Part of a small language model's weights.
Architecture: learned positions, tied embeddings.
Training: a variant of SOAP for these matrices, 350M tokens.
Each number is 128 + 32 x the weight over its row's rms, rounded and kept within 0 to 255. Layers, rows and columns count from 0. Numbers have three digits each. The size before them is the row's rms in percent of the matrix's.

# layer 19 MLP up, 640x160, rms 0.0589, rows 547-639, columns 0-79
100:126072085181143146123098121152127089096152126200181083177146102140148135143133169127140176183110117153130137114106136087127125155125079082138129121126112160086071090119166118182129139128089117065130184159091164167084164138137079143125117135
090:088117145115212172119122111104166087158094173153101081131143155144096131175153143099109118156059124148137172145196115091123103113155137074135094120187150174126134162146050169128111147107091127142134129100109085142126109123155099107106102135
105:100107172180099130078144147062145142139090091101118141078140119138098094147143106176162117140195161117138123128168112092126159159062168180141046154129120160135144115145162079136119156159176140169106102148194177094078183058140120098083141118
094:108104070181134108099112117037121078158151093140150120119118103132122097135199136069107145128135133149164172104105119111143111143107039092129109134120155093165140149130160120150185156157102108136168117147114156147153162147090130104129136131
105:076115148177159144047107163191147171157137112134102059116076078129105109140153164129118140147108131108113119075117110098177103102109106114128163140160071125157156173171113109131174094121103149112153165132079122142155154166178164090148120191
106:099126124120062152105134167115123096161165109103176141123104136140182064095128091176151106133097166121179181117161136145106180143191113150174150171113150137111157144087106086145129172080116142079145134144125143102142113129206165157100109105
107:122098074136059190132121151102117157168114094115182134195105172111100124099128134153089121114059108131128154086088159107175140173145106137161140200109094168145170172073110099174109171134160175134159110068077122124155160167142086126140140107
106:156157103139077161160132128127140087150136098161123159104083097130123143142180109110083099095121065132117191115125106158094131143149060079151132141167083138146076151123156114099088159147083175145098113125098114136166148056161163099111134120
079:123107179166198116097116122143085122151176172167113116105127139115068144129086088164130154196131120135126149145154185103136109167147122109150147107188113131123151098140151111167120151147136138150110170131073115147103126168135146150070106145
107:151125112151113088109115142160064138104113167130149178146108101141102122119129135123116049117177122070119103098121144095045157150118123082094118117150110106153141143125114177155126143139114119102133193121139149097078096149170054127148133188
109:079106149176099083095093123103139076189117165153101134143084122141110156102147147105109078130182110149135121139147144085167133187091092108134102105141102100128086092069113067131196127094087131098142106129130183151101139107169092132082105113
101:107078171113130104138137153147170106155099072154154113125125116132119175075125084114148136129116166128109118141104146184126088171143102085137137190197080130128143180189085159098153113137112120219082114092115051059084133122169114149164133076
103:114173121139074091094169100112148139123133141107147169098143163124141162135131112155053117152115155104147146092111077103088123133134077115119114093084166159182126126138181159119194102075109146137121075122070081161132121143128127134094171160
101:145111128145141165149168109140100089113137079110182104115108127109109175076116170105115123172136104146109075118167116091064088156168096123103080102127143170109146100152148153130105114112106124064084094105160165131165140155180174141074109101
101:142133168178144090091090132182124060146104108139148089126130122136066143121107147078155138159139140106077133143068168174126155131124111079106130145178096128054178155130145131106113131126080160113069081127128133148173142169129127081107132167
099:133124140181090132118172142104107163128150112086136074157159098086117093175097058132075135131138161110098105084173167091155160177097145092135113132074104098152100085184106101104104181123121120127153099187089132106162163096152121140162154158
094:072147097145148132161110123083060071052156150094091096102079066130111155152134173141130098112184162171135142162131196178122148199110109085123151180167143135116165110113144143103144150114127152089071137132074142130089146109163119141095144147
090:164135110142144166087116090108108100148142103119164137105094102106149161083112114162141065101122075125108118170155151112078134122147117137110137103178083171113030138150111196086154134129159140172112098068099164131170150123143106110125166128
107:140119149114098127120082143095110098167141059104105146135082097112118066096137152101120111118141137153167089166132065142140123070110107108114149113158159178118147175122102122116108144128128037063174103174117119185116140111178126128192166105
101:180126134113153092131117126159114060176133152162181124188081076137096166090107095096121149096108133144070172120125125184129111097137130106135118106093100154116105169185122044121120169100062144139136119165122145176067127125154126108118156117
099:136133135160151126146118129081209118144171173122128120143096077151101145122155167132157197152102156169136092098103095128181143108129131158145160123139110155131169223121097104107154171166193103188179110209154092115130155130132163152089090182
093:097159097155096149155149135156163146090105105097102124079152114126175150124101096145083149147158098178167067104152140203130110126167079074117097118107153135142057089130085124142105101086167132130137119126121132157100109162125052145155106151
104:148135094150063145114166190098114110162094167123199126129120096172130094174163090079184107090168183165136158186107115137199124158103126116097160148151092155149107124173108162082147126080200143184089167075144100054123102143123109132155171161
109:150134090184085110128140131137112203154161113123141128146108175129129154126115188094171115142117171123074149089127139104137090218142138159093147159132106158155106117165142096126149155124070162111197135131159132127129094080178118151133171116
106:145105115088153185119180167158075133109172125051197136092145085139124104074098161179134112089117084118132115155098139155049170112143131108147140163133111127076101179125112104165105180061181132077191110154160103134169127125141070144119154123
099:103087149157161145124178116140165098151101162134140107093118151156145128131142144138089128148143168146104117102098118097134105154128086117174096070119159149172108152167121062182089154194130151081154123115184131114115131099071150119065147174
103:119079082144153138147108146078119195131183133121150088131215144128100118069092113167116153093129128117091110129118133151155126146088166177110088139154066134121110156108159137071117150107159148149154135099137159078101134130095165125103165174
104:095106162112167115141092092126185142115143203130155121165173060149140133130096063156080104212110094158126102157133154126119132166156125067105210054163132161128116089124093140151122127100168128121114065109124114162118174143172106160136114140
104:156091142113142115098115114144078129110136139124162181114100092125065087126145159099133135146193096155127164119047203105113127130118139108157157150094175090159175146106135067126099159147071128057114123147144103148083094163074123194152145095
101:150076146193116139088099137088121077087167075122162051154147125142166139109134135163150124081129106088181084142142094082145133144128118103166124120167162166105120146157153098107099129131150135156118114176122174167123112157146076130065136142
099:110085165093082180135142134144076176160123147160168149140072073155094092099067107134031117061087149154124104094070088142124150110123108076098125120169134101088145106153165102073116125100084134139116109096158107144128137166152131058169079107
093:173099157146145129125075088080196102151098132166151103168113113099084162178125092120118123125154094192087170113156158105140088136126138118101230188156172132137079129157069152172103120138095128128126132126178141138142098168139141111178142118
096:065092119105094205084109183110138143145172112122158140127097162190120152148048120167193146101118144134148172143092191127126113114165139099095180198165102145086102082103130152130158137097129142140125125095118087157118122115104132149138170171
103:137117128149124087139094169134099143170133157122145145076129076130179141134117134092143107097168052150125151170163175134117154091213084097147163142154122135126125116137135133125080138147124169109125074140151061156143159175078199137111116160
102:113141153187152112114052096064089163174117115146128167145155099110087110093105098063125191156100141105175108145122141120130132119114104089138114184194138093151048115123129102152112158108144065105120080167163175124123167102137126091183099158
096:091097108149089111145154140169111155127179135128110149116126081146172070116074098196190082156117147186108094152107161162155123140156113160144168136169133095148104151082121182128116131106114077099132141167118119043134099103160082130153144135
098:148125092136116122145114105167131128118107118127199153092127093126144120147154125107126063116179154054081106134153128145112103161096125149067120115124124158110124134110091125139132080126137117090152096196150077143076118139087148138069150155
104:135125088186133133132086092127178108146109135062153137086043126108113136123137137126065150142155114168133113126152091142163142148118056076093195104117133060127122158118094102105107113185130110182103206105138166106170114132113147063128110224
103:159095119122106159078127125141099138118157079133107092183122106133152126104107189129161077100120107130155166153117111134183134187135144182085184104129131104118126047107145092118135144056124089061101138133140164079158137104153138128069107138
111:099066115103147122066144107105143110208117137125095078117148138161121116125135099147090156103118139152135072091115107107152064131131150109140154154148157151126198164128101140071118103164180147129114128106120095127120122108128153124094094117
094:068127118138150118173101119107117086155133097122127146116061085112157106103122138141101105124094100157129095113157122108128140190101110079159097086140108171187165126060159130080115143099138113069144117168145177118127196165104155129129141141
097:181088088118118174160158145083108166117151116124139090185129148132106157090140123124154122165155142117116122082097155136180132138149156048130105109102088074114126110127121120106155211166105142135126106185129102143142099208119067075077167123
108:148144083097122120110157146096138106158081108114198138122055135160081068101106088066105132130175195116146146135156138127129139157060098105119119150119133128146108138151108053126110133123067135124085121131202122147167101094146131192121141166
101:143127136178097176148199126078138062138154089161123126178087109156114121110060152151149177115108160109143140092151133113152124121072166148164153187120156101112083185146084168178220152171079096134090187148166101128084136157132127144142096118
099:108171117140102145087119127162129133145102123134164097117119140123129184146086130073109129113130092148173112159111141159116144147137134144137151143095135138148146059157117117070219141127093112148163097158121123057154091128113131148122164148
101:114086108127178129072074159106157085167137083171119138114154089112100131158119120118124137124132136126133132123046140167159135130185125012123153105112127164131124186150167115095154120103111199149100136103165135124115122171147158116158165119
099:111145096096113169155068172158082141207122087116100158130100128100097137097043143106108086116091133103078132107116117174125169158095137160168133160122110165128075080129117079130123142085154081142141173085063134117116103143156105140103173109
087:122134179117129186107130077100151148161109161151139105121101086151155095180120134129082143106129205138126126119125035144122098119121129084158166131111108103163078099143099112139158177126142110147114103151113143161120142132086106164131141128
102:126096142176127105156138192101136116125190087120121119101126087126157093129162152138167114104133150147104111091101132193122107145188124137114110124145147091118080114157166073184118131108145089130139106081139102101139095084109074146175152133
105:139108069133120132083123105165146051140152075129146104054137127109072137099120101062174167089118117171142145125090130055178114165150029094135148097105102132175118133103144129103122117129092149145157142167137138155152168079099129068151154117
095:195127120101070091152154127151193079050117095196129067135099104179146123107086112097212122171132118122107107197143156093106130205127111140129097151112105144158101155139149165127071187096119107131178132154089109122107062110150153082100123123
098:168079124140093146121155075103062151184157096170097149184186094157187111138169151134129133118160134126100136106120167142105078133118133125134126188097105164117119115144111114145130163146137126127139161122203159111099130170047173132147152138
095:134141085091109167177111138108121126123108084157130109144156195121116087121101139160088175107164134150088211101188118121187150168166081092159163145122109084068145105138118117122141215123174130135120156195143133161113188096174117107124156143
090:119124099209093158135133115121130193122125112153180114110073125095100124129169199174121127079166096174139177113066137121098140144154154122147122113089193096089100097120107129173093110091133168097095127145079141134116126154126150133076077086
108:169063111135130171110070158137089127116171087179090124134111164163097154086102140072117182143124116151122161094168162091140053183113127120098146190175135113130144116092092135148126129137105052154176102171173106124161113099191098110171115103
094:131091128130153183144109163165153098109155080074159170140120103082111123088134096095092125163158116064137144077141172174108080128124084129120150074101108126158105110093152177130180145124169108049150145124123102194132084138130145163074132154
091:065141113121118130107198162107096118137149088121179143139050073129081125093102167095123140112120096166097193152169085091134126086126125075109141134113208129161110183104133124146068211152161118085134122122092150107104154170127130121124134176
094:101142170147154174110131147141134123146143080097111094148141060086181088137119103149122124129180110106119146133125177085096141098116086141085170104129195157175092121115118141150083113128094101114197078152140166147079102175084128131108131097
088:137089066126143151143118132149133178110112144137166178151133058167121120117164104092226095156092156125102063122094131137111080010087123158125227158106127160089118151074140144089118120077074179155105147144141141195125130151125151106122132146
099:138140100090112140145086130142059135145115114062143138210128066119143102181125139088099088172105129130068150140145171081135092184097114127122189103148069143111115107095124128127179129114117125128139144139085147098131132095200058107121119091
109:107163112163097174049107167199190165115126164139151128156128115130177150178104130142111136075137118160089161111036177089154148096068152116151127132102128178157092127124092016118168114147136168117154112094083151150140086138109110120090084156
091:141181097113122094106119186130124213176126170137142159098058068131096090109162181088080143115192101101135156116106117175117167099118117128119159164156148131119144092061111123150064077107100109119052184185125135148129171167136170138115151132
095:141140036163103179150097133116113105114123105121152096144137118058107120154160093129131187093166111157179135162110119141105184153127132109141130081216129153158112191067130142119183174086139128119181133085144101100119091062120154163147096174
095:142123162069117059073170186142125096140114100160166097112108130133162125111089044177141116085154129075171064160085171141149095124201132078085179163107078150106160137087134116109119145113134115126139140165153109070111118105102115185132130125
109:168112147085102141077127095099120145157105109111165068105123126093113134128173095103109136127060147063132093093174171118140180102109073083124088122099137144183176171150142069146150145093173079114110133078103147142135107136121136111107111103
097:169115106146110167142152134090096141128137114164127126156106138152192150156101142146149157149118112117132132117143136122173075125111115128142141111116175083178131153167103050145111084160169096096095106075119136157152186124129097169119078152
101:169159117088081146085107098120152035101160185135137152127085133182122195102108091163084071107143140117103131175103143140117130142130086107059140167131122109153093168092084132131094169166076075136148097101129128129159179126152135116125102137
097:141132149146146142124120101087177123158056171131133161137121129163158152105110149171096147100146081127140134168079134094073116124120093108121117106100183133143171089197170106170129161122109141088141109138106121112106111162141127108111111155
107:075111114132141149104166179108117114132111131037146103126126119170077117095119134113118161122105184098138109106093108044129075090140122171105126112137096173157119146159122105120140135099145107099127115111111197087128162108197136096047090144
099:124154103098115143134130229125117096102165143079076197133118116098149152154121156196134132108097115195120151078103142102143156133124115143183145119080049169124144088180134120158126122142132114092112137100099130096097134095099154096089123141
105:097148127193130180080093107169134100102127116134159176115126132154111125095136123121141147118150160116100144160217128145089146158134116120171146134121107132122142109130145138126073104140073175129124084075124099170124106074162139102094079173
106:178127105151118128112131123167190095107152057093114136131123112118132156103195126134156090108143124147168086123109147122071032133098116134113119176081086163125110157111090151219176200087124126068157099164144130084161141136142138062106165154
101:175161107146171124108142122125090146158157144095149069133128137155171158149137125111148109137152104055143112131177146161143033138089080078162130129150170140122148167082111061113137111055114173074103116128123096134098125140130125136147074141
108:118196145182109123162125117129098126080163158121164170133185159079108173180118158153132138129139130137148137137123148129080143087134103086149172142161153115135126147191128162134119108114182171095166140071110175104124125134119107168082102174
106:115176099110115141129167116176075181109122115132152157145112105095070093101126082088173109130119184196184134145118147143102122107110151167116117168135154148118137146108131136069142129098180149115171057123130038101146131141091101123125112115
100:164117132149191112104064156136160124125084116211168133155124095120106095143131091093124114109165116109142105138102140119124144116140168136091175133117124144113160124160100095144180128077150220218171164102166212137124126149090089122092150124
099:155141112128135076112118127125087098062185168114131151185112075145127120004095096133114121126112115091095081147071136147100172194159118084191164133124138134179093112111147186097119150099112085089134138087104116152107163087118098134162116098
100:070111120146113119119166115082152137162149139100150131151228127081171125159116149129112131109131116203122126083148156059109119123092134119116186184106174187100058111172132151159082131110095117178092133184095102093103148131120109168096129156
113:174099168104071106115095121112195163094110124126135164119106132099108132042133080079135054180117117115120080167085037086113168119206106115096102136172132099144124171112138090137153169107115109138155079071144120141097137126111091086139125215
093:156093144111089205143143123136115092086119147097147146116077121122132147134126067095099091168080149113135133129112174096137145149161105122136145110102143183110154118052133180163077135141135156165114136168096134088096134151163087144135208135
107:059153142125136092111141154118149059127104125084202130169144113109141176141108183142160072166113136102152162095120151133117112135112121115108076171100156180024116073133111072169096134118058171127119135125099153122058120134112075108108144141
114:136093160108135134068148116169172111153163100156132137168162112119105132127103160100093161180071112144178133132138165123133059156138143104095151128121121129117199108148174091178148143103136135101160134124109114141026150173202079174078124054
104:141130179150109175148108152096165136117184151159155174098174117115144098106150134102145163141169147112140117133078142194080099138130177112121148134096167118104140130134122130115185178178132127136086146132170095151098111097152022121164055164
109:180125119131117154116150127097153101123121067154111132144200088169173139100153120161147087160116175113155142060113214129077126096165118099155168170092180102198145162100155129173129165139134134089125101097167122124105164132173117126129137093
109:095215138138173127102131144102098110110113138069108102109114120178140089080112146158165091116111065168105141051078182103095113107138147188109086123106077163100109136125086096125142145107174148100128150112143153074089103171111104174168093118
099:132135073140103138127186125055119148116161157101141171074116112131144105029073152121116143172173109140122151172121183182095139153163104121139095138111129087164129139144141129060172167134117202108122122093141072078136124159145143104173117133
109:141147175187099146128094123133099093151154128146123124165143114128104162173132093081161113163109109147138114148090106121145106114154073124087135125100109100096148149148088158099089161116145088119106139141249131143097173125102144074144173192
101:143115171126077188126122157169149142125133139143151168121126133129095137110133142121093084127122138087114181076178120082102099164069086128166119144164149134109149150131118072142095108138144088190097120111174123104085105208110178089117103079
096:145165154165111124132093164090149180120117137192159102138137081154141162055194125069136134144126107100147117109142131163104131141162105190104131124194153133084103132141152085138145124128170123094096052133126171133072185115160142056120094166
098:098150102125139161131066134160162094128143105153140141126088047108185107118151117088154059149130134211143129189068149103096110063124151141137146163093141155158128121100128139091087175172134080094123123096125154104153135096113131098123121118
105:127190153090094166105146183149187143116091147110126100121173143133084166178149078058137095148134135129080147139076117122113151164106153119073167158135200096111096084178159130112102178110124114155095114163132104103149143060169131161173097127
097:166148171114151092168187194106112104156096172126120129134121104129139106121158119130060162146173113180135110147099119083148130126070105129126165151097118139117118179155124091100159219116126100170093129128073135105192137171169061122142126076
095:086126116121107106120124106107205085199098202108128169099128142154118155139116137129144137128163096173218097116134086117071132091149086159132105137144102175154101157106044128140161127179122143082130172085140172108093095147149134143115118101